config.yaml
activation: "gelu"
norm_eps: 1e-05
positions: "rope"
rope_fraction: 0.25
tie_embeddings: false
parallel_block: true
init_std_o: 0.0434
optimizer: "ademamix"
beta1: 0.9
lr_head: 0.00552
decay_fraction: 0.659
decay_shape: "linear"
batch_tokens: 32768
seq_len: 1024
dataset: "wikipedia_en"
Each number is 500 + 25 x the weight over the matrix's rms, rounded and kept within 0 to 999. Layers, rows and columns count from 0. Numbers have three digits each.

# o: layer 3 attention output (transposed), 192x192, rms 0.0484, rows 102-159, columns 128-191
# v: layer 3 attention value, 192x192, rms 0.0442, rows 103-159, columns 128-191
# q: layer 3 attention query, 192x192, rms 0.0629, rows 128-170, columns 128-191
# k: layer 3 attention key, 192x192, rms 0.0594, rows 128-169, columns 128-191
o102:501504473480494458482510529516546562379508487506444497516520508485492480502487502453497485515498523473515536487517507479456498501481504500484499542526506507502490478502504537495477501489511498
v103:481454454492471498523498526527510544504548505497501480513499537476484466517497504495481490512478504484475512478525504498467463530498505532503524466517482453500474455516510494495486523487483472
o103:505550536496480545481477488490517490521457508481510530523503459535484519499542519489490524502517446461502491520497483519491536507508504466488468521445501517516501504493475492469494485531502520
v104:561521507506495497491469527496526493501483548497483499507500481473460524473487506476493496497502531536491529483530497483570501512507520503505497510518488524468509523499506494469532511505537485
o104:478508502495509451501548495494475504422550489532496509483522547524508460518506512507541508486517489483514491491487491487468505497514441495500470490511534467510480476538512505506489556485496515
v105:462474482499503521498527468517486538478534458498513527498486472484488520505496504489500510540480492520502527480457519526479508515524445475552506522484490529535470494533482464499507495488525498
o105:549524489510501487485475493481466503489501517493489479519529526487475494455457479505484539493482511452484507481518460479481496479489525534486525493520494492454511505493489509480498509460511516
v106:482552498509516496536491504492547532509486535490522470495517560497567525504502553516493494464522532451488490505509505487505492473476523509469528476497496448501479520527494495491446465474451466
o106:508476513517484523503506487498496468584513472527476511484513450519488491499503470539514480497491481495488487512469488516509479546503454484529500516506452522570520443503502507520537502494508514
v107:490568447506504498539504531505495453508468516521523490433499512518490499530495494487499495475506476523483476510501473456531501455479540524457466492502513482476476506472499507518523491492459489
o107:477488538502476485430496502501497484533523516498467519553529501470474492504518499498502448514528468504510525514501526489495484506517475493525500520488495499494514489513514519491503510521526476
v108:574488478462480530494459516466480530482497471544507517539517497476518524502520489516521491494519511492525515494481524479488500560522503497480511450512502531508498472503518507497532511516537530
o108:499482520516468514525539484499536511488468512481468484500468478539510503498488512475474519497478487465481488500489468539454491506453505516485504517510508445508465512488471512513496484474481524
v109:501494471499512484515484526489563511495460470481490508495486466502476488490504467509502482499508527510498513504520491470522512509540501491511578518486478476488481491515511471513557477496486487
o109:507531527486489468475513508499452471497525523521483516476536529508500476542531524518519496506540464520504488472521538475491499483501484504518454482496540549500497533499507505494485524497489522
v110:501474475514489477503541506505509481512501486500513484534454482479484522485469469494519529534495471477495494489468519524467494522549465480474440489490495473539477498524489481494484509492509488
o110:515506485512501521524490494474488486493483472537505512503503509507542502523513511495503500465505524468487497516480453497498519487476506513478519495493454503499524501480548506473517503489472499
v111:487478498515478493456530511469481423504486497450521511477515482498517525487502519458515522506495515541496460498459510490500464514493574504466492549493506487509505528478502512518502515530494509
o111:529491483522533512512504480533507512403442458548502520511499518457542485493509499531518422508478520497520504529515540505551492453508508489514513467492469502508512532495549500520487474505501474
v112:499467486487501502503503530498505507493539512509525506522492512477493486463499515522506468483519549519500533489492487537508499526484503511485488533491490524494503471495493522497453540494515521
o112:490482519503512525528526510509485515457465498464496484491474480520512528523503510465475539509465478471507500478534498482508528498479474506512516475488566480472485501539488488494529479501512488
v113:468509498504492496491477521502529527479501495510483528530528501505485515517522486515478488533471495469495457490469493491464521523506475494530525483490490467478487524502513458495526501486476576
o113:544508488486477522507473466490517527429505516516539492507494505503492483510461523456490512495516509506507519512514507504469491500502528487472460518479487527537510510485477510447470510509471535
v114:504505501492489496480512474504530481497529498502496537520527506541507538470491544489505528526478524479489522516469492542488527465500442518521496510520523559526507492492475513526503502508583541
o114:509501455543466532550496498477481528460482472532511498508488529475509491525498476523511473486505514501509482487495501475477507527521521503492489507483481487470475515481525502490522509494461510
v115:520497472517484497489470522514524457493508484495516508521436492500470490513522472507517507467484481495492470505511490465523478509491532513428535486499506461508494495504484502512478518491473479
o115:502510499472501504505494496511499484453490510504489519465537498497532487495508513498501493536515526524512509509510506507494505490523462503505510526484493501523519506473529512485479477489476513
v116:503526517493480527507485519469541499504493457508524478480476521494508536514505507538500509510543462501473522516444491565474512549494503526461492445506495527518484465473502510527470491509518499
o116:510476479496458521511534498501523536507468493481488501516480474514490508527523502495493524522449541452496477471516485476479543501495515512510476535484487483458488524513478498480525494496480516
v117:492507520507489485502518484503488495497490499494508478468468469520489489535490497479499515563505490532513554518513523521465491490453501459486434534501527494512523501479501509517487503489503497
o117:507473477513509505489513525507468480568512500508525482502513512441482506488491480529516507456474522496473467469457517479532506490544496546526550490528489514494524496523504480502515496498508479
v118:462514491512497495513500493468522531490488454500469476479532494478503494502504524509504503500442492500488462511499491466511525484476472473538467482510506495525524502511512465501530482453468518
o118:495492470499512491498487498512479475579522531509531489510480489508460511510507476522505514492515524490477523512479501520481471514522540504505539497514459511486498500502514495496509506509505500
v119:478497503535506492524479506477506541513480483511488475483497497495458492493501478490522461495502518500487492506495517456498511526475534508479478541497512469485480487466498463466478502489473496
o119:521490515470506475481529489517484474516511509482524490500504499499524518496495512477499499501513475484502487460531470521538462511502490503512476463504523525500489507536479509508499500537506477
v120:500534534527496478494503491501547528491486482469485462496447503481493457500496467521528493489510513476493464502569517474497508552528517493529489457469512520535490471463494522523533493490462534
o120:483489466522519476519483500488485487496483517530544527487498497510525512468529500518475507514485517496483515481496496517483506494507491466476521528525463506488512535533509448485472501454503481
v121:523495514516490501522477530456452511509497582557527483494476584476524521521495520494478472456497523483540503468531496496532506521542469534466537468507491468457499541529517505498514489504459420
o121:492471546504522494481523508528486482457514459453438508475536456550520483484521468511521510511528447502495487517484483483500496477437479486541493544491529491568488433523520514538503500539551549
v122:509490474508505491495489514498534496515529481505478506503507491467494487532500472523490493470484499541504481500517524528486494545487516516488463514507475452562497560502502493504515499488472473
o122:500500530517481488468527494521496491470479485499521507467498482517495509464492491509520483508515501486492530522475488497510498462495507504471514483507491523494518453525510502531465481490521502
v123:512527502472522494530504488522503502494455544501517536482503510472519520511522504505516486512457502506503469499485479471524510478487511528478501520483476514481521529483496495503538499496516495
o123:464481519502489497484523522488490485517543460508480479491526515534506496518492499473473490511532456502518513514513525480525478487494487478533518492537517479502508453501502499508480502530513504
v124:469494505506488468528539524496530523494509493497495496478526552486507474491484530519504508498496514463494521534547500523501518491503519512435473466506517502472489487479515497476486504495531469
o124:509486494496504545487439478489504480587501512509482508495464456514500460504541494512501475520514508520477469468471506485506506488531467470571512544486493503495494499520493495510504515511477525
v125:506524471514483517512500523496509502511491493486513478482479491513465517483521491525484509451514489452484477513487497484486499508511483541489503480489515530499508459508508508532470491510516533
o125:503487493479492485539476476501512494550495526476510514511465495503496497489492528479513507510481522498497520477516504520474498507505502490492501482475497475500505509482493499484496506462482513
v126:521539477505510496461510484505493494498485484505539555525525513524539500496521545477501461496494525469528463503485485489497498495533488514404483503488472489465525505503516484506484532510524469
o126:495464548485479512542503512505519486491495488471458484495495476467522476525523478506504435471526492546486503526506517523533496459498490477557492537494534459568477508476529535488514454554494521
v127:478500505516486492491519483477556476481504503483488514541544501492498499462497473522507527524508512520495503480471517529476524482476542486499477502491503498524501521474483509505415506488485517
o127:501489487513508514548493510478471519484482457545517479488474483475543511503476529501529496480497551483482508500485495467531485503507489516492496474509488502518523504509514482495541509486473481
q128:490445472481488437490477514536516559492549497510508475547477487469474511456489495538516529477448493470482540497486487554537496533482515519509495530475467500494523491535488514501505538492521447
k128:487497495500504524499561464511501532486521515486529486474494552506500496528505504460513474526557486516517484486501505498522497489509499505516475514485472499463486500500506515513524466486543491
q129:515475488483534506486504479482505518509492501472485509480436464541502507536471493514495528537484524472474527531513525524506491498504483517483518511504471520498496485507529485493540505523530469
k129:510514498487506521545491508550509497484481510512524485485502498515542496544455520506477506504511505508494508477507465517557501496482477516514492443483515531498487467487506496501515518517484480
q130:494517530481486490516515492534513539480516480494474477497478492532514492480514490480495463497517461503474518516509516506524503484545478471534516484480508479483500460490493524471456490506527526
k130:511430444533467538571535447453551541547505506475529432465526499417503516552498443516482568536505499449459467492454460463443535521469561519565472519520454566577494442567476440531520463469416582
q131:519508496463399491616512470524563557570426418506452449429487513499541482468428496462421468561507496505419482516489403497562524487458494447532490474435452488528578530524435548437514427537490516
k131:508480484493488500496479496487524501520519519485517503492507505493482503506524498504527493493541516511504505499514482504505483523483516492491498517516506506514513490521496478518491512492488488
q132:503525498504504486511484511490476497519497486487478478491521487507495484492512494511481493487474517508508495491514509523525510466477514513508477508492508499520483529502486523499512489491482515
k132:479486507507509510507503522513506477497477511496475512542502520472493516509504478490498489477491546490491530497508507491473503478497482488479533480507479527511521473491505488495458498496528513
q133:422490486501556478491495517538493518513509505425502482482490488584441508533539508477547510452502483488474542524532488497482501544521443529504473483529495486456503440544497498531519466475517460
k133:478476488480495517438464514483551505470524439520474515549503519543474483455532554524540486516513521555494480526520510505545531482510504523467530507497515434474513525493510481492531485517494477
q134:552509502466411517603503490480536498510448489552490463489511545458556469458446444502406479526545519487499475483413452458554509517505568451478469500435531494577518523459489532513529449533450529
k134:493482495505449487568493472508538514531494506483483480472505523459491478493501503495495515518504508487444480511485455501502541505492538469514469498473470534556527475503440472497480444503488502
q135:471513485526513534477505517461445459480521530480527530548492480476447525532537514537523506480499529491540486464481522528486473477501492519491508514538483521544481555479526509533539525515477485
k135:464575505528602497437528546495465454434474520493561562551480456546481500512497508484508453491449508492581552450472601486493464451519449546474518468560544457429444522474601518527498526503523488
q136:466513549495511482514546474520478505484514514451440467510505535473469518526490517478502494507504441509489515502476525493514493478453483474512478518529515504498490452500510530522518490546498511
k136:462446494538507507535503510499510533519524440476498495509483494506471470529493514488482495522454541500483458475522479459474484525554541524479470483485465512472471495498443533511489513497544473
q137:489498475526484481487516476475493493504531516553505515518549499405497512520500455525486505508449506436481485497501471508467497498478480508502486510512491482516514531521514514524552470492526511
k137:504537506486501468519494500493502488504507480469504547555476469526505476488489498504482462526486535501506462482462528495477505518529488469468506506483489500485489504542488477492515506507486512
q138:470469527508521524501482472522514476535533490449491500494503490499499475515510494496521515471470485495525463479519499471496455500475459468482498481486502528483485495529473492498462492507506521
k138:519469467500522473463507507451507495487496490510524516471483526451554545492474565575510498481471485479549560522479511495521527544494512472477532492485465490520475475555509516489518552485502459
q139:469480473472504530524484503495500509514510508457505466492479505524482493509485495514498466488475475553500525495516492533519493516492455457546453529506483544539515495507514498542544499498499492
k139:477456509509492483474491487494512520474531499490503511513483528495528466520525555479528494526490471490476497479458522496466491503501496488474481523541517535465502484500481518496472472491476476
q140:535473474497509491485510468497541499493490457519476506499452495544535511465513479469496516507506504479499522499480504484493480496504524514493490449475495466512496554505487490484479493481478531
k140:504544503493497483506507509476502483486490484504503510490488488461528524557526447520509536458502515505511540523528497498509541544491469445514483514469507498513540461514547454479517496459512512
q141:519492507482499524496527460470518491495526530523496446483513571473504498515463470497501480510497458495494482493470536535514519499498501507516514529540504529501491501530493524483489485555523485
k141:474517510483454501513467498513519523500523504461539525524533516486474497532486561492503463469468502492474504495532509477502500465540575523543496506477502533430511524449486458490522489495495501
q142:536503475462498510482514510480436504493522442487487509483533468464471505535480464512495524483522512500498446504473493477462493505479531517523544529513474476507515470475513485536511522516527500
k142:501508471517516486537527467464476495504534541500519518477502506486473495487521479488490482480471497515513526456441510541476483495478495503485431474554460490476489509487463472501472569520524548
q143:501516517487510457475463489517499531495512532457487521505459502489493454513437499473513485531502445556483484541518531521515509485551526463466461500500540531490494459485493494485457483512529430
k143:509495528481536537504484468536508487494523508535498491479497512493537487539502494518489468490477506514468513488553529480483525530477535524537553526472501502485558556453511488491527534511516473
q144:505495507478509505493567499521488517472524471489474479454478469549479502503492482485476515524508463541518492515469523497532518487519480457551484492508507484498504493498499522452469546496513511
k144:504459476509532503464477493481525520498507541474472513477521531471487497526507531482563532477505465511484538518502500487485479460489511492492495516555481476481508508517512491519511514486475504
q145:526519548489510469476534494534514484509570499487510521492526489537516494518457489471503494515507509520512504526484517497531509530571496473469499491502566505467484427498490482501468531492538492
k145:544539527510517472478499478510516489483522509488491535511543529503582510497492529481523468481531505493485461513565514482493498485465553493519497490502491478493512532460515566487505521518492450
q146:512463490513513483485487474502548506527508527528496502495547507519522516498425469498479500485493510518507481484517494509487516529569528477446506499507477515475523510532518488482476491486496459
k146:500536508454503510514466504477540486511492488504483506474468516500559520510501505460499460480514488532476526529535509491500490482483509484550558494518505498491519507492512514465522508514466490
q147:470484517530516511502538519524505468507507493532523495530471499500483450489504514510505468512462522478521467420492517512502481503492432478477519484495473474518514569532504495489480476506501521
k147:499459511510513458479536519511481453543449486509519528494518498528525503498470543524520555485473470463540532496488526513482512483530467510503466517506528489528469480546501488488523496480505528
q148:503526480470483530490482503495447491497514498484499534450494499492489515547521486527525535499561470529500481539461507526497509517488496525533547521522500514504491486483508507527505517518497490
k148:498514506522472510490490463483480559511525532497496534500519513461447510472517490486495483496516528518487500492483489507479489473496551519487468465535488492487496518465448492524490473508521492
q149:479497529479497470492508493512478507476541542471481473526488519482470545520496504466478517497530505497470511529483515507454493466497474475536489506497526433520504494482493489532504497509520518
k149:567527499520549498521531496468493521483545447469471529553480475475489483507476484502484455552472513498475479490544518499521480547505528524534483479462535511495478542468514478443520474507492495
q150:480469523487511471489505486525522506483488483478476529518539508450452445499522464522515506478460493482477484521501486483484503476505482516506521542478530493476466456496489518548546475491528496
k150:522450544516483488473495464464447534520480519524507508519514572498550485469490512534498466538493542498538452476527521508521541545539495479436495501508465503504481505524526501493548558536479506
q151:498522489498487503531508547504501465470475500466497500531482532511527491497513513501520495498525520480504528495547521544508479516520515508482498510473484525520503507468497503521523551509459502
k151:488498512527506502516522533547452501508496479512512520488490471489499504481480496495450472463458471497470507500467485516485508489473479531527484462487486504492516498492481557499437463506533513
q152:529554496454516528453510497502466523472527503485482527468535549503476547533470507522493508501533495517508462515506509524537503533510456489476520515516465479482519488460524504474486528506490507
k152:481504478471484491504504505523443504496535489466479513483526541508484525501523540522492480473472507503489512506509507498502471437464548571535495501530540460468501547469539513524496545502520516
q153:485510497528504485495485511499497538524508502518498514530491464526502476472468474499515468485503478516493534512537477509516504510519460460466458492485490495516496483467506487505495472438508488
k153:520456519507519468493509522520520472486522505472482440505472458501531492519534490507540554518522458496503518530499509504486494486463485471488501551501524470553523480540499528504484539477517492
q154:491482473515503525460520481503500509528525503513494513501482461522479503490491507495476519496498540519521473499515503538475516513548470468472485493501486484503516532531500472457499502463509494
k154:518517497514509500444483484465481462491465513530468520467487494504545529496528510521556540497501472468536562542487492468509483463483466480520504538548503482522506508532532520526546498489466479
q155:517477513493512488478487474495529523479519492489493501481518500534483548457516478477483497495547497513456539542526489459489534520509522514517491480503508467455516476504498494472515486481511472
k155:533511487512497507528476493460502521507537535484440473533491530472460498484497485471533474514526529530494455551555485531549465549486501463518510497487513512505496496477514475473467525497484506
q156:471485537498522485486493513510495471504484520459490504425532475486532511516487507481520513518521492474493509481504447479536501508509492467504534523489505538526491491518506501481466473505475446
k156:511494453509507497470481506468530513487497518471545503519456516529560466506470443486502489521513500533519476496493496525537501502497528508518523488542476530530512515499525454491480483521471477
q157:520502564487490477481523491467519470469454504491482535461541489562519522476498489500512517496472502518510551502464511520515474494530520458468527475481512512490519508494493494473475511506475472
k157:487494527479512539480526546526491521512501465502509447478491537539484543488471430501451481499528519539489429487510519498524458471474522526501535489553504502502509509442556527490483505533501483
q158:492527459472471521507447482489525500495529525475517486531466522506481502479503518495497512499517461557500477512492545549503447480527510453520445476512495509537520489467494520528484498507457547
k158:463498484490502477490477489497483509471564490514491508465491504464484517554532518502456522481436477477485521484494538481455488478455529555531502488503522499472509501492526550471482462526515490
q159:434454464495513509486467497484444498510463446477499518502473494497479558488519514510488533494519519490502474487503499530481482495452466504533526496513438485490490527466520483530514475526482500
k159:492488486490513487534515470483467503528471531517500481507472488472451496506507494522504520491501503513502514503473472534495454476504467543456443458572519491526461496501497444502538494499457535
v128:487515447461481483503448469528523484503526508461513495471478500501481489499470448491501514489525490518504478514506515468480480503517465494460517472526522483535466526479495506517502545510495504
o128:464533536501484528492515564492532518536502472449470524486517520514502521521510522480498489452508447532502512443540488500521512540457486472490481526491570475483482483515489524480516482472516473
v129:515505497495491487515528528487487465512500490509508487476462534514517486466528473487533495473541530539500447498458502529506508482511487490500495467524509523509510536496496492494448518502501465
o129:498462515510495489513514512519482464540483512517485492515496523483491495470477500488487511522465486517543511499501468510559495541490533524502492504502478514487503484519488506470469472520501530
v130:478505501496509499490526496509512481487544484508505480443470521511487525453496520493487513493505527488473469473496502492524528468497508493469528505508493471491491449540482492523506467503462501
o130:501505484520503519536504523522501518482485506529461503516537539482483452495495470519520477499494517526492526471481498485454500510505515496526507521518507480526510532476531513485504495481523512
v131:524531521525517495499534460446514497512504535470506510476536505496464505482482509447551498523497485494503501505496508511520516477536487525485491491487509469516475493548489485501521499511478471
o131:496533530455507483503500525536507499478486519484496501500493528490525511500510508514502530509522500534541462474531527459481506502446450477507487443492531528483471496452452506470523499477534494
v132:462460523467514491499517504526502497515522498503498510479443499513465477498494526499492505452499497529511574505515486475563489478483494521525532529505504459536518473460497548482478528502423519
o132:500481456515472508503454519541505500503505503487490432506471488513516481517503480493485469525506486470496489541517481497533535495482546507480481525536445488523528500506497483507508510501522493
v133:504508466502484491480494515517499457510516521465516488492480436501495560500481435520504473538488511492509500508525493522524487473500519499484533581512515526529473492498504514509503524512516512
o133:536510524505465507543515488541528509528509478508474548506519496545473485563525497514513484472498519511484511508490480515506497495460484478504495490530524518510464515531510488515525460535483468
v134:509516453518525477502486515480507516506524504488490511495535484497495514495499493479540479506518490489496536493491488502536513528497489518505529487510517475487494523489484442508491489479530513
o134:543501485478462522498481493507505456515464495492490533517529489510520496507495518483464488523487490552534485498463478527465504531470511491491483483487485546548500518499482518484487491497482482
v135:512475472544518471513479496505472508495493464491481525512479511515467507483511523469508515519564500471499497484538489581486512502532509482510484489491492515481512504470500454461511526501461503
o135:474479478491497514494529488484517530459487517485503478459503491499498519503534521482508510539478533497482506491502502454495487482478493505525478502462523477481497479501534491535447511492516504
v136:541515527498472522491536483502460469513521541449499516508524542499526485485520481531494475497519503501506503530540504557508474490519452517498530473525495448474487515473505527505513535514486481
o136:474481551489496495502511495529513537498497525496478527479497487526472531491504524481512514513492469496505496536504514486540493481480497494517483474498536491433480497556480479498454469503550504
v137:462469498512518510503538506511493555516477524484504500568492518494498510488497457485529479496496521486520493498524500479525515503519526483512477480468489516525499521484502474486457480467451482
o137:483489456503479494459473509494502452517507494502520467514507530486492496471522512499482493482485525493547485497471473482506491497464475496488499538507462527513498457491489514496527507501513493
v138:516528496467505529499488473494467487495483499533504532560524501505548498494513517463518514492521490509497502506476493470470491531525492503480493496485475541484500508525502495522493498508557436
o138:494506521511497497494493500453502514480492465496490483530478487476489507459499530540493512516474484465506475539527543517499503470511446478507474465513482469470505511483468480472484494539480537
v139:498514540505507532509484540491513509511491521504486498532534472503497524501498504496528532507499477533516507484484504521557515507500500469540463529468516463510511573453491477490482495539515499
o139:496517483508505480488488448514529489557524522480495507471493499510494473535515483512453439505538514502490482513519493486512525475458505471479510547493478482466456496494527493517516524496486507
v140:492548524501484468505476523492511488504493486478479476537462526522466468474503511535490528481503507487487464482554492510515491419478485521512488505516525490462492520486513538507453497507474538
o140:536492466502514477503501545526486505484525479473500514484497487530518470510488477463482498465508477477485500525475451483594480575472539505507506486482524555539453471528508488507530455501476477
v141:508494519494513490479449513492499493498474510473513528487497504492469531447491497505529552554501512469535484489516499544516506482514511508501489500512508482480480497544507488511502491490446505
o141:491529497478478470522512511510532546419479531500488483519513505535487476498534476507469528497511504519508487493534521475499487497435484487503492516487557491541474501475485490517514483485455477
v142:475491509546490500487523538546486532507510456493493479534490512514476557487503486515500474493482514481495491490483499480509517484528477510482442457472514475483537479526483478508450471514490465
o142:508472467527515497495486480519484474453480505545509493519528496466487469485472471488485525512469543523518493458477485478520506516539493498511498510488528510510495489485526537488517499488492521
v143:493495492496515499513520474496480480491499527545490510482475539477508473498525528483477517487495491521509530501480490495488511536476469486505482480504491487468523464554483459490449489484497481
o143:497483522503495486482510490520477506434481511496527447476516498510513527483542477522485515533504538488538488485503521506537497503511469511522497509488470503528484504478527502506504490541491522
v144:480509504502530484504522466493521514489503513551477537517499482516527501512511466455495506487494496493518495475475512475469522503517506479488427437467489537468487485509472494499500508503526498
o144:483497487491515492475525511482448486502504492501516468501498522459522531522487549510480469512493501515474485484495510507474524502515462483535500500500470478509503513464535503511494507515530489
v145:533494473510514480500509479516484509504490550474509498490507512508491513469509522496528521478563497498512540503466487464511506527519445502494492510504503490498492506468506505510525494528481498
o145:452519534493459536543490536473546485504466482494490499517518550528485452459509524491503470473482487578489502473542526521455525498482489494487476459494512498555531464475493486513528483476501499
v146:506521488499495509524488461460509503504489517546494484476473551503496546489524491511510513489529490464522524508520522457482506503519457507421577505493518486497499481489520514509451487519473507
o146:484487527491475463514536529515491475464512487524467488491527473505515481477517533553520464507485457491517507489523511516490478442510485508558487518522514497505507453474496514529517543552546507
v147:498474496487505482514510529465534502486440480433504547476543459532536493517491437494509513514473502466507447472522522502507501508519553484490467474492488471547512525528503443502519536491510447
o147:520483525499486506472526502482516498559519552507526527518471521457474509505472517470558522497509514520506481465490510507419484535491483502450479503553516524465526446500539501500492533425530512
v148:512519489502511516513450519486469497500516481493522513528525495468533555535495530501475496524487521516518505496491503471537487518558470471443518505493506490505493503485511484488505485478499483
o148:492518519497521547527502493523508483568492496512523514479515490528484473471518508517499481503510511501485500536531502517524511514465520515514484494522498498507485484508487512499471505496508495
v149:497471524514506487514490478530510495491465537512482513495497492512518511506539484453536529536516457466496459508456509498464489467503481479513498503523495440492486525503521469462441505475496498
o149:492490512486495488430548468486483514467507540496482510473504495494481522549513524485476487544503508500518483465535547488517534504474474502526514499476552505439492464504484477506494520526551504
v150:499464492525520469524456538516479507493518464501482512515490481509494522490533549491512541481471492492516555514495475462521508428537527526509503470470540501525484485498524463511500483503496464
o150:482519475485491553506531506464487525468465512502505507487479462495447475486534514486479476552495541485494465509519533510515490488486528481515482533451498475487527491488472451537528493514491534
v151:503502528525502498494467475477516523517485504548518484451480486549500486482476532489477500494475524464507481493520493495503500512500454484500486505478516507484490528485522478512548512523545511
o151:499493491517479537475507508504477474542514492522489510551488500482502488518471488466513469502502489510485490514483472477513502480501525523519481495530474513487477515505546503504499513523461507
v152:505494505502525519474465498507556511513506464512499505486503528528492488509496548558475511479501530535496492522544502476503493449516508501538466527495519498476504548561520485503512499493502464
o152:516490491511537463476477553497505516541518491488504532543526492528462442500513477500495470516523450490473513498481463494460520517506482475482500525514501514549476493464505542523515496494482494
v153:527497514530523495497468529487517534495518490483505553492551456525500530471520510501518493543503495538509564513447498478508510511532503505490520500489542474529480492489492455506592520466512465
o153:475519492475462528506490503478494473541496495466472507473493511512473499567504492460448497546518512525495486494555485528496488525448500486511472518496529524439484524523465506517487478489473497
v154:493518504512506493478480505495515490501535498502519530444483519521510483490491551499471513506484462525512528472488469475503507497489498499511534476474504510520497497493510539493507516470458446
o154:499491482472465506494512468475511546470504536501501451494494464444476545519536462486499473504554526494474505494525487499539510475490488511488474524489503459451497485502483487496514498487498482
v155:495490507472510535533502470499485478499525488545508461489466517502462475540521514506476506516479479527508498500509490504500502509474480470495513496502500560469514496471494531504527472510483456
o155:478543497502512493500473501484477523448494519481497482494509509469490516503523500550481490485513495448466463519472505511486487478536504497524535504468492506523445520521505506526544498502508520
v156:477483520523496501484519475510471511494464465449516482539448470489454540474514459522475494501479473516498476522536516476480490491472492478498470482515494544485521470547504512495503509550495487
o156:479485488483503503508514511475486539472493516497496488470539528528462495499509519498494514492490517522503481471502536473534472504497510481543511488517554536537447471499508524499561505480494506
v157:515549505494518516514524506550474449477454517461518524510464510493541457512501523467485476506518492542500472497467501469503507475460493486438477495493508496522533579483494435501502519495508476
o157:452484543512527508493447487502504509575496526516548523526483457486500486499540468530506548484466517505481472540495503531444507517486504490496534516488494538490520489484513492487501488489491515
v158:523472466542493489522466500507472567525518471481482482511477497525481553505505435491493508500512504520503485511506520540485493494535519486553513492486506485513507487517511504480532499501522525
o158:472461468483470506512547522481502524467475473495484510501523510490478497511479533461478491523472537469522497460457532460497437501522503476510497484489520482526486504494532487541531503485476485
v159:502503511494502530483531489514498526494529453512495446481472528495478514533492487500474504474471501529482509509518484496499528502461494479530500474522481495499476500519508525476489508497492506
o159:508477472498511521517493510511483475489486511519505479503508496494527479515487460498516492504496497488511519476480472482521486539527524515526529524503461511508545506506501522515499543489486514
q160:489489503495500489525467480513475524480496489479483504492491501504519476489526484530506528492486525502481521507471489514517527511499491486489514488493474511485492515484520534488490494503554477
k160:515566525524510483497488473504559484501500527502505518519513498514501498503491519506505505482482485491516501524543506497487515511523515531464488493497507480484525510479537462470467470496471519
q161:512512533499479475533510514543532512497444488490516554495494489531523486465515492442496464493489532491494531541515514464493522457574539532455503494479501498448491496479532493498436510533520527
k161:524428478518489524464484497481483524502511494519532483495456462519501557495503482511522514538533493521492483485490505523478464498482537479520494540499491508491507538532469495526509493502499491
q162:515476474500520529479507499500472479466506496462534514531540516510483528526489488528519497476511492514518497471490506515496490514523486528487499532524529498507510485499520506547483501542512501
k162:471584456541601567425479512493508457414484534511474521535479473529474495493543516523522422416521531527582526496499592522524490493548473536468526482556552481489451471475621514512506555501491440
q163:554487562484379458605541480558523500606455458493413464468476509448540417450420498441424523510460468482403439580510409491515554510463518447527476482391467485556557543524387532427543421469424531
k163:512503501500506526493489488481524501507520496518509508492474519483503495510490494515525498494529532508485518501498480488506476513500516494506524506510490519497501501506512498499477510494487497
q164:539472507500512509490524515491505470518534476517513513517507510511470500484523478503499515522500465493481491522477470512472483498480482511543503501480471513531532508537486473514475499529494511
k164:452492491510507500458480511506500492497458467494504497515514481499511507518501484476526502533511519466507482472497466508493510489501470503524524511517497471444481512492517521490458508492509481
q165:516516523476447468530566515501488467563477506501463511503496480484459460448445519533421510489458475542490500564526505480550501494497543495507409475443495528555528486480459472461537475529499539
k165:520445528512450423533536509549438548562461509454535484501537521505521511500490491482464550538467423477475503537509466488478539499481524496498454503490515503518517543496409472470488472477533578
q166:447489480527585517439481505474482530423496512466576550511541521547526558546553477496567486500532514530527529477535542508485483479522501541456545500591530507416462494497573489574452560518554466
k166:482506485519509483492498504506491515480499508514521497524503491501512514489518512514507475486485496497526511499514509504509492496511482530469494498526526484492482519502509489495511520476510496
q167:506497500489484513478532488508482484492496531506493516515506525481483504522452483491492498471507482534515489523502502519511502529516489514507499453502529502509498501483495489510507492510487528
k167:499569379524733567375462504439530452296522567495575558537496514545428518549558453509560383411552554550675528473496696481537383480549484556451515510661624477437424474421731506576501572529516419
q168:495516505528528523488509474503490528529549451522503518526506521481518504536462453503501530487497499502508497491500477523508459488471503483487506549495502491497492517531495513506482483517554509
k168:477500523465474530477507524506523452453480498470517462494557499527538454478499545510516466503529484465550504515487496480500496531504453512514520496509495526513514544498513494484473499491486516
q169:520549555482525508527516514493523499528523514505492495466482504527495484522490500456500476492497543576467482478482500506511525481452487505486480479514502541506508475496519469497471526502505499
k169:494488496468507535472486486476528529521459493471509530474510505487493487523506442507497461538507471454514518500459476475516521502541517493485530482488508502456522486510503473545554496503494497
q170:529501523503498513501450515464488522512514470491512493490509505482541528492462506497519517504517481481495503545500493470548499511528540485505505492482512526498501469518491478498478506507506446